Weights of a small transformer language model: MLP 768 squared ReLU, 5283 steps.
Each number is 128 + 24 x the weight over its row's rms, rounded and kept within 0 to 255. Layers, rows and columns count from 0. Numbers have three digits each. The size before them is the row's rms in percent of the matrix's.

# layer 3 attention output (transposed), 192x192, rms 0.182, rows 80-127, columns 96-191
091:121126107154129122190090126122095120133136125139120133147150106150144124195128122105111100133150110117127092128142149134129146185084159153085153114098113120183122117114131076111102121102079120124155158111134151099170106118118113133152118107128175121137100106100085135120122122149112111112
097:095100135091120082137131121091131122182154134119150168161181143098116156135145132117123135135119146152154071123113137126141106102115093162128122167141134151143149108140100115157110122180146081167158125150172077104148132130147105140109181084112111138139136156183124131094092103107086150104
087:115121153104133197119137166132103168140153156112159125100107156161095190124159133139155140125085142151116119165144132139116119120142101119097113144129151144123161141147121127134113122134171136163129152130166104123099118106107168077130142125138147099127130125147143140165147108140118172055
085:127132141171160134124139117063113164098091145146132155148143105156159141098075137151099136119123119078119117130113114167162136049139168130120140114133147124121111132128151106087102123085118116136118108164144123176135151128106132146085151150119138124135093141138128115129133130139146110129
091:112135114186114148071134166107107108096094137131173160092148116140117124124139067159115144143161108130155118120166108091166109132117154130133133122126097134108132167145149126067113151141084121122096124119120115133115164127101121105144117126126118156088093121117123145129146173112142123104
089:139126125116134137086106144085130128153129129142165131172103102067115108121126115071171108166138141148159119140095095143137130136099172129120137117146140106162118107073115106122158157074165134096117163112159173110119161104159097135148142143106134153135158107103141111110084128145145155146
094:086128111110143107115145106100117155178141127120123108147166131184137115137120124098106127109147104083139094115177119081123108177169082128085140130140143115108120123155149125133121113153128122122123132147134080132132132152129128132112131117120178100102115150101104131136175129136124086143
104:134167082114104156112123112140137118117146153131138147095099107127136166112125108122157111094134160128147120139100121076148166121145158130091137092152102124140155120101175166142146129121157114153129109147135093151098103135152072153107090160141108150126174119109113126193139139132105074091
096:119128092124146102119131122138141124185142154122150158117121111120121184146141119141140117134148154150143110087103164150112141144116113115094092166118144123138106101146115137164118160170130117111210082116106109089115174127118125134140163132134109098140147113178139113173099105171118130108
092:129160143110150150124132131099090124088097140097118136115130115154120114134133135100187179142149121090128130125173098135131136121090132144098131093079114193099123102115104143119132144044142131132128126123140109121084124161125104131130130118094173066133128154132102120193177144117133145178
101:090136107159133112114128134108153138145107087114149159113115118086107153097118151154105148117095158132158129102094136073134139146143167111112119145079143165089128089147138148114122122140144122132094140138141138122121128131131108164134111089196075131166101110126135135134130116113163121145
091:122121098132117128131172124193139165111115105129091087116163115187112130142127152130131123189115178135141088163140126134124112098134155134127120148132130105135118126118099192117117087108135147141101125117096136093109114144100125148102104077096081146139119133115105148116150095163144133104
100:167118130113125143141145158075136151113118136111124117122114125123125160083149138135116099116108143103121114141124090146099142131156138165119162150123146170068124085132164167143101103098100110139097129147123138152097097127145098107150148127102112133140161102141116113088134130087117113126
090:144112106104094142154146131137141162172110151113171100127094126139139140111093122126098162124105155139133096097166142106139163132152171134107145131069095122128130080131131153150113091174140129122114159120143116104100099118087153145127144096138106109113094129113151146108141130129142145118
095:129095080146121169145102127114156120136133137176094146177127129164169134147141124145151064173115148143179111157129112135140123133122129137099123112139104106102159116076160096096113145092120144158160101091102106148151133122113146119146145160146115105117151132111129184190133126132143123141
091:111145104141097118103110153139102076152142127162108147131084148101180117115134159101132113159105132192150097101111127144114077132126148147174121152125125102108106151132178124130128142124117182143143120071121164117166161108124100146114116147105155121147120143118139124107151120128148146131
088:138113077117173090100139126152118127132115109116117139118100113139150131174140150108120103103143144126134142180109092162098089138148129120131126108113136199130184176126119158138102087100137152106129126107140163125154161083137104106131110084163127123170120126116111105110124140132122101114
095:119108153095123110146108108099180158128157136123169109085106120140120111161148109151158131157118153098108100151114120148145134130081165154133151115162143100081091093120123090121165119152115127137122115102128097108153157139116146126150099127085129128136145173152169163149128101169093132106
089:069100125149116149135137143151124121113135123170115111158108187171126153131117160141152153151109110118126111106112129153159122118113121123109115103157122150117170106095138124097124164129111115095113052101132131110117125136102146076161104118161154146124099177135129101142123173140135144134
093:144110087137156137168116124133097096088131097096153153146127100132115177162149128158120126138122183070114105092138135126154134110122142083157112105168133147130084124123107135109100124122153125171143145125134154114115141139120110166139119139142147123133105149108127105123153129120145089157
080:099117156120130155152116125124130130124156140136127099155138140089152130118129134137143129108162125154121140123119170063129106075114143143117145164112127160114123105113152120109148119156119099178104113125147149088140149111149131139127149157095110125130115093140124130144133094143095133163
094:110160071085162128157112120183115120146125146138114164099102145110137128146137086083124155131082139116138150157151146144106134122072147152139106115162116120134147169117071139123117154102140147168132088119120135124156161170156141149147120134110157117137140172158111119138115163139127098147
101:127112168125108127161150148112122158131091129144115165150182137130123147176114101143119119147069137111116086108154142132157098104138107093187095141147149156107124112168156136129103115173104147107110111157142111101149129116073156123120148085080120108126109162152130100066143142118121151066
088:115122103090122129137117104142173138144126179120123189121134084162138081116152118177154131157146120147148096120166101138116100122113152161090137173129137132124156095114153131100120082124173125119118159130133138140133143130150119152108118115138142110181107160132105131136202100167115172168
094:133117118153145155070133149150134163184128117135134151104083102106122120087096136123127139154150118133136166158119128123098079182122138073139118122158111154155150111131090155142123102084143046133143113112101132150167147141151120142086119124124111144159169156114118125108123132136144108109
090:142089134105138126149146150162148124108078096098159152115134105179136085139166098092138154115092129106115125092151116117134122140071117138121135097139191112105170168153112124124131147107114113127168127156120121127114103147122146119134117159145116123099121166130117069126121136180094133142
085:160124161137126094088138085126152129124125188108144114115116138098109145171123104133112159152134133128138130105137128135183123133079159158127144128137086108063139157093160089141125104132129147062138137119130141118116151096145102138145140132134108106162145098130114143127086164139145184100
090:163080132147108133152162122166128108122099133150083150144061158173129161124160117130103094152118169125163135131118107119149183132154153119110108139139142121146165114125139120140126102092130127124123136130111170119112113123097101146075127129142129090106118108105141108102122137131154098155
090:149141143163133135104161083144121098103130079120133135110086132173150172094139129116121153119113139126133131135161168132123157131131106108083140108139138090136093173101118134108125139117098136101148130149130099138138149162095090161152070116164131152148112131108163138124164084121100163125
099:161113082077136158164115136110142115117150161128115098149139164146111130109117102116138116114135164157155155083122115122161162160126138119133128139072121117097128121135125133125091139130115177112081127139097160123093103123177113117163093154141149118117127157146165109094134132109120162185
095:121166139128160095127146140157167153106157095132142178097150119110138098137128101124116157110131111093105137149106130154115168117159101150118098128102096142104181126147131166169146152080112128127133169149126125120147115132139164128157137123148121179107161121168136065124132091119108094149
101:099120125115100126151104160124125134130139086120139174134117121122141095154054151107100100143125129110160145114121096146106108151117154150070127144106183160136109134112150120138125103124093164111120130169097162125082085102129146108104134092158118135122125114115145089104159127136122114168
085:126083092140118138153161170114089145124140140132152143165128116113135171125158125152149160104044127123138077115139161131118118099109129128170149120139106125153149135149150126105166132138120111107141115090172140147155120102128127188102136128121126118115103094138135150117105134120154127125
100:122103070103131106172114112109169163113132120138122167142153118099126110142163144094124105132126159124122099147154123117153139115138140142129111133083097172142144090126155124164104121092150104122114113158120227132138123130105108134105099094143144113128087094143138117121142145117154131135
092:121113121142195102138109124107135132147104105116142107125136091139128145149152118148110169103131140094102151075159150102130160108110107112101128137143163077108156149130118065133118141157141111154126119140121113136133149135126101137101124099126112141081110135137128085125126139068151167120
098:103162106140131129152132109166129093105137134144113168085130151124114072159159120112160089146120186119110149090098074156138133150126098107127118110144143126123158134102094143111137191139114140122105119132111146114137145116114127079088124118120139144158119102108145114163125137082126138134
098:094136101114126124124116087148139131165097142145120106120175152105144150141120122124157130175113131107121166143123120138144164139104131142134107169111120141106089119144136149112128084140173117117178129125136103111149124114171124129140131150096173112122110129146150139167119143130074127164
094:153139189131115086117169103109143132130148165103110112107142108149107164139106151126095138129125111161095128133166122071172161123077164119127126141164142110141111105162137130140121133134124079119161123102116130131130093107121147166139130150158121136120152163110104112116108149081133100141
076:092091125104138095138100101149122113123073132141130105136115161156142152151178079143125113119111119138111173127143114124113122114184143098091166106165150085100115137123114145138136122121117121112096107112139130096127122143135145195151151114097131152101157102114128155113118115106123114110
098:108116137168164105169176107106136061129087156087139134127138110129103123175133122095154154082078141094132182134149170147111129110141113116119125127108142133136154094121147095119129127140097127124145110116118165126128125118132140118121119127093109130108128138150107138124165101170111153105
099:105147146153097121128152130138157145153135111129136179140149141117160162136154130154127087123142144133126135153091097127086106142094191133132145119128153138146137136131117142120164107129149125149112131125165158137106136153107128084097172117126112083158107150167094172092134168134173133133
099:139124136171136137087118139118105152094070093105121155115121134140114080103129172098127113072153115085104120162194155123132113107166146098112153152115143149084121137138146174094095068092112129108110103145112120128157163127138114143139149155160146147118128125122113113131142110094150136096
094:162148122157119123132149150125155118131134114167090124104149122158144114159150152137150131140094135116079130147149155137146160135131156177113131121114158110109106119144148134136133112112069172125119135106140123118108107086162169100114137132121138117123138129123141111125138138142143138152
089:130120128096106104123097146148165125133123119093121081112132121091114121117143099098111098085127126111144096129104123100153137136162129085108166110156122134107154151141100150125103160104125119107113092165111135124126116109116077088131103115106113200120163124134109142120161132154135125147
090:138125109140148138092118137113102107161057129136120161163153155128125110096118127118106118139115142117129093144131139158153126148148152103151132110144046155154134096161150082153104135153123127150092130121102173140147170140135121109140147150155121129125126117089134137125110133108157149144
086:155155106152104119148132148122148121144144129103102109158092121144112130134143088125131122133107129115152140139140100097175165160089112109076147069119118089132126140112096091130132112085114124184114112129111114181094094126107151141170154137153130147135132161119121145130111112111154152140
099:132167136139109121101147136141082108155166111155110121126106106110152115091153133154136159140122176132118092071139128173099124161147157104104159142154125121124127101116117135109104126131166090131152124139135099127157194124105102147100138132185125131126127142148089105121136156118100114098
099:113130135110163146132129139102106128143124134108164136129153135190138095124123163157112105087096116063116136111176123156188154143120129112128147178131142156113130158158113139136121120168135124167131113106098168174147150095109119109133118102104111111130115126102138101110120141100154117123
# layer 3 attention value, 192x192, rms 0.161, rows 81-127, columns 96-191
095:123141118105081137120120145126130069117128128104102139119132129127114145088140129110125116152112129144148133116121123156128134139133125147150151139145166113182133107116076159108164090107154151129110099073141133130142123156151134143119097218172140126115132149120099130127125145151160133196
097:152131114138104067176115135147115130114151077164118102160138117160133096146147117172161123106143121094163101118146141120156120136112124163176125163157116150108110144091115123153133127137107058128110180119134142092109096149124119123101126149097116128152131125149133107105085082104080114169
099:141135136111150135091140129155138124135152098137111106125101098128113127124130138105129120138142132096178124111149119140106151098139149102183106107082074130129155105100124117139133121138174137117145164173128116143104149167111118143115148073135149113117185137068124146133153158161087151102
087:132140134113163165134112072134177157162125096092140100180125144121153098145117172103107137130118119126116141095101096138113112130096132098132125150135130157091129120148120176131123155106156146146116119093184131174094135106097128116114129099058116095108089145140134126110098108126131160092
093:120067155135165134107153135123092143133107124133127114121157135174117155132114158165090160133111154111114179128128149153135151139212112136106111114105134155076143157140125143115108150196175172138182093127104151166142113106117128125131098129156129141119156182100119136111168140098150113130
102:118190103068100132105135144158114132090131133129112138109116106117148131093146126108140123096091104128123138107090137110129155107088087156112150158132128154133133126146126105141094171131122135112117124171111117131151119102097169081073092105125097153151167113102147163146086146084128169106
099:111125129139129128114153148159141111152159167098129129179189147118122143132138132142103168116128135119160114163093128106108108085127169123120095161154126097136101131154133141123091171114093128172127165101162142105161136134128134142160130137132111075076099094083148127140133120167117120170
103:124147140115084131133109151113113156119144087125143138149124122126086137135164148125130116121120145131122111131135121137101067146153105185123161147170108114111150119114108143124145135103093106117093181122130117157119148116086123154111148113137130150124152124137117097133106128087142107172
099:131138114123137169145152120146143118166151108152150083147125130068152114145139101117085144145101111120126121119111157091100138107130090116149124081119131103129177163152120068118093123135134166110108124109166124137164122072107197111141132134129151092146131097111169109121142132109111134084
098:170135156080092171115126122078144114152137116140087141123170097166141128135157131088140145090140124134070128129143147158117115153163123090144121160138162112127149117131101102118143104164115117154128143107139094143144160167126095123063117103117152091121135108085129097087121131133129160093
089:124119160119102121150087124108120138120148124123121118094133104134152124075137114171132130118133104110127167086146111093110153130108154117113132187126150123110163139142131160148126170195087107127135165124150110144145188097121101150120138142087115136112165146134131124155140127143121144113
092:144105122118121128121152116127084101080114139114128121132141085143131128128143103155193147139150108146094126097100154144149129103176106125166142161178113095148121124123121131137172115136154109156120108111155129085142147162169150131146135121098189109139081143090102151149118058133120156132
094:126149126146116156109127150102126106104126121149106111137136072163172111144139186134169078120127104120113169187116166113122142124082146127113147173121137122124111120160135111143130148158132158146108135148174069092139126108129106152107124137103105128101161078074118132157124126143119128129
094:148168106171131091079138112123117169120155162098113130139089114069113098121133134116125150124111105160102144120107133162125129107151097113160128093119149126152132147156123126154074165141119125142102137137164132142142135131106102138090076115157100176084116122140120104123127148135106160162
093:110140155160196162106141092090139104155109129115116125158177094122103147129162167157136112101126123110093173117143121178126129155100107085118141135131122136127158068111090154134135149149152125164169166153101087131097157133094136175133129121129085145114127116143095100139138153151140115114
087:137143101140107099159159134084204099116151150175160157149119120125172107148135171116142196111099126143154144117181129152088109167163127139121104129098136115134122147131088117144109131116144136156134127151076162170115125119127136162160148135129167112099122130168109138126122116102145143157
090:120158104152171127136140124129082111120142097088121094155154134142161123153140112136161122146197140114149188134144144105119086113148141153122120151070092124174149123138114138114121145114122165126110120130165140115100096105138105078079141126133103124133126117128134152085138150133136131143
087:197112160122102089140126076174117166124165125112145114151145099174138143111130139074165119047151133094127118136124104119120143173133124144162151111120124131165137110110105106173103159117131137142110132120134150138114130138100149146144145132140099136106148123127173167115137091081112114085
093:116114144092121138117112130137127141158125123109125112124121125141126141120167126094141108140165129132077122157133130120145073190114120145177120170090120161129158154165124139098140115134155127138127096072222061123151160109141135135158132113132197115104128115105123152149083155069122150112
095:128134092149118143106117136191101143106091113132100119092137080147120146180158125168093142144115137149119161122143097137151129130154138140092107085133158140129134097145134077094144113135135149138147111129118127112127101126154103127085133126126132146137123143086156089103129106122151113104
091:159100163168128147138120100085119124155129089155153149161108185117146164128130202134124148117145091104137151130118134134147158156116131140148103152087123164131166131135142109110106126124111139143161151204091137155185115117134134117110107121173142132124106114157156135123145114116149106136
100:093115137091133111103120132151131145111132109120171082117123116149147107095132168112128080111126114152137113132124151120141138140116111160166171139104188118157112120110130109174167112098119052096101132134123115108121147137098141146105135134146096180160125163113167161141125131172132104132
095:143163122091162152111133129118122095106119150147120089156110158141117103119105140100119116100120137147108150128096132053145129133161123181168098103147169092152130181137122117134105166130114178160091134131122145132116168116118158113140176124122119146124174097124119113127104150116149094137
095:141121133134131125126073157168136117135126147186156163140176151117123115144096148130093126136128123136122115101097150104132132128148095118122100123097119163120131147093102119144142114141155177138139101135143098147104151117153170157125090110096170116123131139131114128145093122128101119139
093:088168132125131128146157163124108121150147086139144119082113162131157121155112138127146096095112119101166122179141094122062143150094081125150109109133102140195105110140133133141122142111149122075116129142148122134106151114133162161121114107111128149119074123134129133090106110116163087126
085:104130125086123152189174131132106103143126127141155134131128107112153116120152174133095137154131117152101145136134142125077151119113131110165114078125129122100106162125144142162111146154130196128120090101096080142109093169116138095153102067130123110099092133149116119146124117169088134166
092:106139130124102098116164140109136162099147095132116106122166121101127108131159134178142160135123165094134129111119107131113093127120170105158133140133118094091146123137136173116109119164113080157176142112104118074123087099103139113105147160150139157137110139164101148119118150139099129115
092:145129126091123135128116140151147100113146148154124147135110136123128063186161123139144111105187078093146132097167144130104155154098102114113122165101102129112138099117169153102104133144108076164130129138119158121141131122099135072120140126109099124116115125161119166110124130106151143094
096:121147116143134113059160106121142154130121136159141135165106123137130110098178139173131140127086123131114139163146148138107125118140111120146119114157129160123100137108131156110193164150134125173132122130153139127124092143091107105098170121136124151144149120143128106109162134088091157120
095:129155162147109099158144151120125133093113141156111118112099110118095133118092143078117143125135127133170089084153142111170161109147180151109158157152105102148091141126143131114134080141081149101135101112107148120100100133100102120125111145138122143089098094094119116104122151132125119135
099:153124127132110131104174088135195135114147129119132100148144082124119140087119102131153132134117144182117144156106121110091137142086160166103118115130118136166123116099151142108123122119149094106133089130113090113081121137127118145155116118121173161122155139098114152094143155157146072117
088:142169121154119116114068099166168138131060115087106141142128122115139102126086129136120111145183128122146167099121121133108126165124117070113112204095121110122100108096141113131105147125151120144135137121128111144137125171121103095137146120118113135127126147152069157155114144112145118121
095:140168139142117133115133125090123108152102132098134119151156121141158095100122152172116179124101125156122131092131133102153137157164161130093080133152133132159203143133173106137110123143124158170084129179112075165127114092105168147071125130144158138146169106141110114134158104110087130133
099:103171118098099106148156131166091135141159119111119102131128152112112108131108142116112081111151114145119095096124110123143116178117171097122165158116109181157143119143131164085160114139128072136116117133118093090151128162092117105144118147127112145160127119172130121133112110103137146158
111:108090128151112128125104153133123100116135138099122129114126122116119106131157116125084170110136130138090131137163089122145159099136125136139122091152142123181127139105141141160112096159107102090138131152136114146143135112109159180125172127103154124120139150104163112076162114166144171108
093:159074124108099169118114148093106104126125144148101143153101115123130138147146122124127147164161119117089138116134148068110095134127118168146152129140098120085156079107106107144144067113146199145107101097148132094131139095110151112119130127123083120094097113137156137101135143111134156154
094:112127087092129176113083185109126125145088130139142090160146149127132140088152144162152172133100119096108130110120140148107081096144143114129152156123123055149128097137096151104136141127115167121133125137094085118109160182124110121122104126096141134135091089121119107162091130131109119095
084:120127124163125119110137163116139139131116141115135085145177170085152092088097155098165140132161132108146102139094130111168119169107121165134119168090099147134144076149148140097102112138136139135097135093129140080176117114103100132140109172173112166150120187127137137092140093130144128143
097:119137149122138128157104118135150174139150156147123117112067154118145124149157159158138132155159133163147105121156095117151097100132137159148117128162098120152141177116135157111116133179193148130152108134123110081120129144129124132146158177145112167137155158146151113138137144139170122153
096:164116109119097143137186145124134104118132116095174139100135131105175157122117137127146089166122137145160156098168118144126129136145150109121129139143163104132171116100095104137075143125097102160151096163156132098118133085169128121166123107144138155113134136120098109147128144132106098124
101:156109169108156150108127130151158114105167105202159094115134109106127135107131120161153108128098092083134098083129141130104157136112111111117139132107154130155115115135101092204116154140163110137130142125164153156110169157116108141144125070100105110160105145106107157117105132132093155092
100:125126114113151095136171140124114142107123154117152120104148152128141129133100163119123149144156112090121116136121144131159148100128133090151155112132131133135079150076134067134151111124107136143149143188136138118135136100110105143135146135080139130123139148088105124115149141120112115126
094:093089147120109152128138121144133150089163123190156174137146180109123140083102120105122108150171152144130162122125152143091115132130140153155154182119119113190133129127118155120132103106141121138123099121118131148135155133144179165124144154151123108121130180123121116110127124124124153095
089:079099156113136126143173107128130129145160086097141099134151115155111190146139127122140161106091103179131145078112149150123154129147112144138144149135147114131114135168093144116105155141133130185147157122153112140143137113096145152131158123114177115191112160118097114140118134160140131115
089:130152147127141134146140136070059127172142109112140143157144146141115089135118152143149129109118148056114111127150136086111136127124136115150103162128130124117110148126143140099122147158117082112097149141131105101157143135140133122160094134107118148112142123131128124091125128133082121077
094:171127135108136110070084167147148115152100135125103111156129155135119140111142126112116131107143088106174131134111117141135133139083121115153167113101126123155168143140152100120150146130137155093101154118130119156120112136135182119157138169109116089076133099101098105132097096129107120105
100:135142114100123156108126138141157144097109094163159081145127147151122161103122146151191161103084089133135133103113105123140149122082097108108105130134117116148134091142136135140106158124164109149102139141161131111118107148166098141117122129126146152109146096119106132117126073085094166095
# layer 3 attention query, 192x192, rms 0.199, rows 128-152, columns 96-191
090:116129133148144146110120135143131137129110151132112108154075108136106127151134066102115141127140114175085152115107199140108126084075127080120128144114163120114105149093088135128121100118118113109155178121116084167146151129135136106169104117095120135085140113097135114126130132118117137128
080:119137117093094179113131128130149096135143072103113140096171136135149117105101161152166119105157112131127109127125101187130148112204115181157120109133114119188135122119175075154143156137135111102107122146136128127129112129103137150087145128149172176138138125137153142140133141122108123141
086:069173088118142183142092080146154124088144121082094154114133093131142122128116150100173106146124122118126105116116086137160128109116137143138120117121133075167142129138126102132135158119119113101107132100120118150119115100128106171097119112144133139130136107133097122143099126116123136127
097:146111164144099084117171153122098183131144147150103168119124129082102132120124100138104168133103095107158113170131143076135132148137143096163109131141136120085140143138136119102122088158115167122101156171136110163142071100120126116143133102133061117129120097125104157144162126096152155113
086:121169113136087186080120156121150109097133128107141130142135130127162138115132096177129111133126080145133118120116106118111098124107071121111128132128124103169167111131130122131139122132141111115135153085136099151140156084107132116088145136135148154096141122159155162169129162140123157153
105:152151133142150097142111099106146152113151181140116133136126134156088093146134148114128089109159102123148128153142135141147156109134113168131129128110123123148068151149139095122146185180163124125143136146116099166147118141142112143182120140112144133141137121140123202112148147106129115129
092:123157113084104141171135127109103136115081145089120128114124125122166147091133114145125131154107153155137135103138163147079067133141118151079107099123093194116151090136110134151129109118095110102118143135147088093132132121137093137083125137128141142143153119133142121143115108157100128144
090:102146098140103132123154068148153122140117143105145165122131115101154111099099156123106139139129099153092097088131094124149108120150169175125135139123116119136140148157146158165080130108151138141093137149116078129135128128165099144130098115129112122113092128127154139146124111152121108132
090:141112131174151120128159091164146123112173145136102122128099142113089117143137093082134161156109123148173118110144137122120126103145117129147140203166146130129111129133139142117174173125150118092127114131139127175190115127167151104110099127106088120137136119112150131116139133121126109131
097:120143082124125106116148152124153101079131128091128134111119135104130142093149125092123076114083149165121154115151129127134112131122080131144173147128121099167158096122110111169142112115099095096161132150132102089159154165121129114090149136151080156132158140116105108146141131186113151161
101:154152152158114100077120111161134097115121103120107123128116141121137115140109104155166146109152159178140128091137139125132138176108100107126164157135140114143116133132098099136118105086145096107143121157107084144107068123141124155158160093107142117099090084136138119174107131119161141128
093:162120128150143105152084091116109169139122138139090138107158179129104114143082085098156134157163157102113115132141162148114133157134126062140115102147097159097139113112093117095118105118155090137135127121142130164145115138158086128171106140114112131158135111154136125120144128135129163179
087:148157132138124093154109158107051116178096115148155153139116089151099125122152132138165126139139152084154141102132144135144120159096126135103107136090102144066103126130137124125114117070117128123151075115177118139113155113145150121179156088150128127122130149139113136144175105130144148149
091:084118114118161155106126105168154124099117155142136161147062136126141107133108133168139114121125064078143144123119103161145143128107149111147152144096133127150110120149183144107148123136144144155143153122124118167111134115134198112120177123102162148114160117145163135123144143117094109142
099:104114129097168114116131138143171111103149109164152091148117180133169152163127113138124102181100133128115121110069090158123126106118155120164152115165130119151136125123104107113147134166161098123110169125124135129116142148138156119110169123132120100151133150130132154113111157173166143101
102:121075164172095136109129134151172130137167104141114167096143157162102100120164151155179148106129088135115086200119148121174128144147145121130133089101138117161123146129149088120109128115164190136104117168116119090088161115096085145140116097140143090120165134113123129140153128164150116131
100:108156161136124143119102092151131139115186095151119104138090148133124135099116125132108129182082095124165108117154162151141142123101109153116134108169126133115146121107168149118140128174152147118145170115152141124130131105097106096153153142080161154121161166170099118129135127140121132101
104:157118138146122149143139105180160120095095103076151107133152100132168140159117143085143110159097127099193158120096144161135168131134131134138135108120148113133101110085113158120151110116058155137118128078126110145138141115160173130128129133131180143124150152164122127128114148133104095142
102:120117147158102131124109114087150148157149150133150156128121087138117183095109139139077197168139176114119134137146138114104120136123168163107102126162115163128105119143131142144146090127158120175091107138120108155137130142138162140121137126151119088139136191094144075103100109125123123136
101:143146100144081056124142101126073134116115121084121132115148081109167161147134118172139153142140140121173130127123114144142134086130135129102090111145121100168118134128106167134118145104141137178106125070140135137131138123090145150128123092130174148157110149118147149136096127111095132089
104:147116112151138145105116141200116141107102155096117119124125099118132108081108126089094120139104136117150113168073128122103125146139179142118088161150108155169144112129152138099091130128127126137107099111145146140148121131141122140072085108134139097131128137104179090135130136094075109125
103:097128123112117134150113101153147096144149134155132150119123099117154103080131114149097197142120194124071138113183113136133138152130128171131157114117153135196107156100125132138145106129143117109148107081152134149166158154158152147148146138140140140140137141091143126075107116109132141096
113:145158157123130076107148126132127153122076102116142115124144143119138113110146131151138126141154119083141110129131143112131104149158125146089159146180134178132149161153143123140144130114148176116146091135151131102118134127108060127166136144168142106137143163115136150125127187186136118140
110:162150107122134129138160104149108103120144125158116163131132109146159149087157159131156109126130148129101082103145125152139122138109103166093142113133139124138094149160105119123092171123135116152127071092142102125131109160104109111131095120124174123121106160088109157108114097145136070127
110:186140146158183147155132119158100159089174105112118162100145125158156078162139138136139113157136113161129158096125112118146101095072095118134132113099121073118105143116086133181119154133171142086121125133129157118143108112119132099160087090150121096127131101109150149097157140161136121104
# layer 3 attention key, 192x192, rms 0.195, rows 128-152, columns 96-191
101:117106131175187116149113119094113120157126110174113128148130139133087094137136140147127163118124111099157084139158090142160124164140142123134139112091157118118135134105168112174149136079135126121132111122158123173133105169106130137137099114116115093138109151102115175125140188100121126130
085:134129137101114136132148137131140146091114115083152123154140136161116149122109131107084111172126149158136156124146137113087089123091112120103135122134134125125132121125109153110102100107117154115145153106158121061172110145154143146083188160138113146128083094160157115147135134142166163093
087:155124132085107138114174171134112141049136125112181125125103117155112147134138133091121067147113191146124151121131137126088115134133105153149114125125130137123088109161089138188096084166131134133153122102130136121155148132127170097137183148124135137082118147146141147134158108176156108123
090:100111088123129141165131104126128082141144110137127123133143140168149122128093155135137118106103187127128117147112116149135111156165122114103135142134112149110124126084135169159146134075176105120138128131099119095111108117161112114154085112115119127112166122108158128091185139122123115149
089:133105138117106125145117131142104131086102108096129119108148121137124126129128130101140127135106161098141107121126164143085144129102149140141123107135120170154139122116106105131106139185100119148138086143109100106158089165198139105113209171152124121133111110146090124151109136142154125114
099:121137087142136141096177097092121125111085139126156065125122124098138166112140114153151113160148087105111115092111155142151088098131115127133137143110126090084151089161122161104125093134085169131111099130118153123158105111115146096082105156118132134085133165119139137121112112102157103182
086:105137164116133155122173174160116116104150146076135108143123106145146159106129093106143065140143125138120105132096111110100145143112114105152187163161157113110132152121081135132113121116108178126126090128153130149103164148131115104141155155119145132085111145156108116153150136136154130130
089:074102091105139143129155140123170174061100156092154150133094167097144161141143130135100096129153116110133106107102154131118088173101141165144145130107164149127123111105092126098107091152108182141110106134165173071121116145135176113120146132129114114148088136127105133129133124137143134133
090:118149067110110133138127177108123128122138116148112076082103133134142158140138146166125157116159122085079156124118165171134119154131140116144107108115152152109092107125129143149131132127108091148121135170151126109130121051099137135157114090113129135149145120125123159115153115097088150166
093:116158139100117138160105182141141138155123122119104117162155099117131149155075128162108176136154080087107116103126157092077136130108153126132145172147121131116101178133121088091108121134144130130122139137114083153099116124105126163112134155092164139126125104064183126120126146079159115113
108:117123123115142165119113165108154128128147120132131160077157144121105102118098141123079117139113132103112155134122125139137151121110100131144161132120115177112151155129154166170141161124113158124137124116135144147165137206122148156130123164123136146115095116100111169101158129145065116083
085:138121146133134128125188158146085123082127106120144110101098107089153111134142147184157128193112081100159138121094099116169101132145125121144131131140118149134158103121154158113177102149128156140095162106141141117122119117139143157093133116132167145098122150118151152104138098115135122092
089:128155145134115087130087112113150089153135114128125170156111113156108123130124121113128193138108116122131128161100089093141111093143114111088131089129076163122136133132156147114140113131161137123131130133158140140148136107119082129160134124127185125149178143136127089091099104125116181154
098:155103110117160143126107155173153141127134110100107088134120091161113124117129158101149111139117136131142190109126142106084120147140135126141155143095121138138143142190137125165107146154068143124105155136148103082135132145142123115148138128144092149114153141154137076119140086107182126166
093:106124123150150129162109160117134138163135168149099149155099145111112154140170123164090109093118137128130104126151146136102108129111152124140111137118173105128139132135109114118133115163074158151147109118097140101128172141124170138121123147141137147180123121123092105157106100112127118095
102:172113120118164107097125125096159115158102099131107104150130115133110127120119106095116170125120166096188107188179128157147129102158165166142120110146116109137159166143145159094137101131136090092173134114120145153087154106180102112167114115097127091080131129115104126121110106130129109117
096:111147147136101087155140134128073153156165117155150138141125169109130102156134109107140116115104166161170158109127141107135101110109182138140103137108091172153107109148108098113130128159119099110141097110118142113072109096165085145102099152090106130095136148122127160157153105192100130049
108:130120125147121136112140098088140144084101141167095137117121139154146144130102101136105123126146157126126164130121134120096140110160106141103121103114125115141100097118140109146126159091128140158094163146122131110136086159126097176105146128154118106113111137082095156144117094135120119056
100:130175125160146106115159133141107144151163143145155161119127155143122070067138128125125161111127119113128123204123139154129108114131100113167131091120120186154122152127159146155156142121130133134106127138136142137137146076175109160142091114125108120108115127133111168122156095123111180153
095:134121115152144130133140125112151119118113128181129117119105123136167137128134127125149149127109136130098151128102104170112153143139106128157134123084119110107145168151117113168137164107061133146115087109105147135138140125138128166065172132134140136131139132143186137133141154131111103146
104:083143131133140132108145140165137138127124094155101116114111136129144088095114092171155147165163132128125157147128105128115144103117131134100123107122101114129164146136085104131179152131112104124151089149125103152076154096131115115105129094154128085121147109131149120078100155105117137133
103:136161107150136146146120088118125157140113106128121174156142125082088129117149133131154109138155112143113143129157120132136191141186132145134148130100159150122094120122166146129100141156071139138099123157135157171160149117115121134159110092114109182123120130144154175123141125190137142149
109:133131128097124125105116183134160130150096148139111153083149126096132082141142099179102120129105111139120098162148172118141149125127163128109125137149126161131122117138131142127136104132140102132159177117137128111113126146183149137091095120096133147122144093159149116169138168115076150143
106:118154115090145172107108082097134117101130105129149151134114138069107143158111120105110182156108151117131140139139129137153108138127100104136131095120137116114101117110096145116105149113104123142107097124150119148093165082112112120127111082093142153130121066116124135152128165113176174160
109:125132143099108159148138128131104122101091136129154092141126126110131132163136088114120141112108103117099169124141129121159082165115157136080141145169127146079100148138116129137126093121123135082129115151131139139103118151125135111136178111145154151150104082125151113121145165145115088134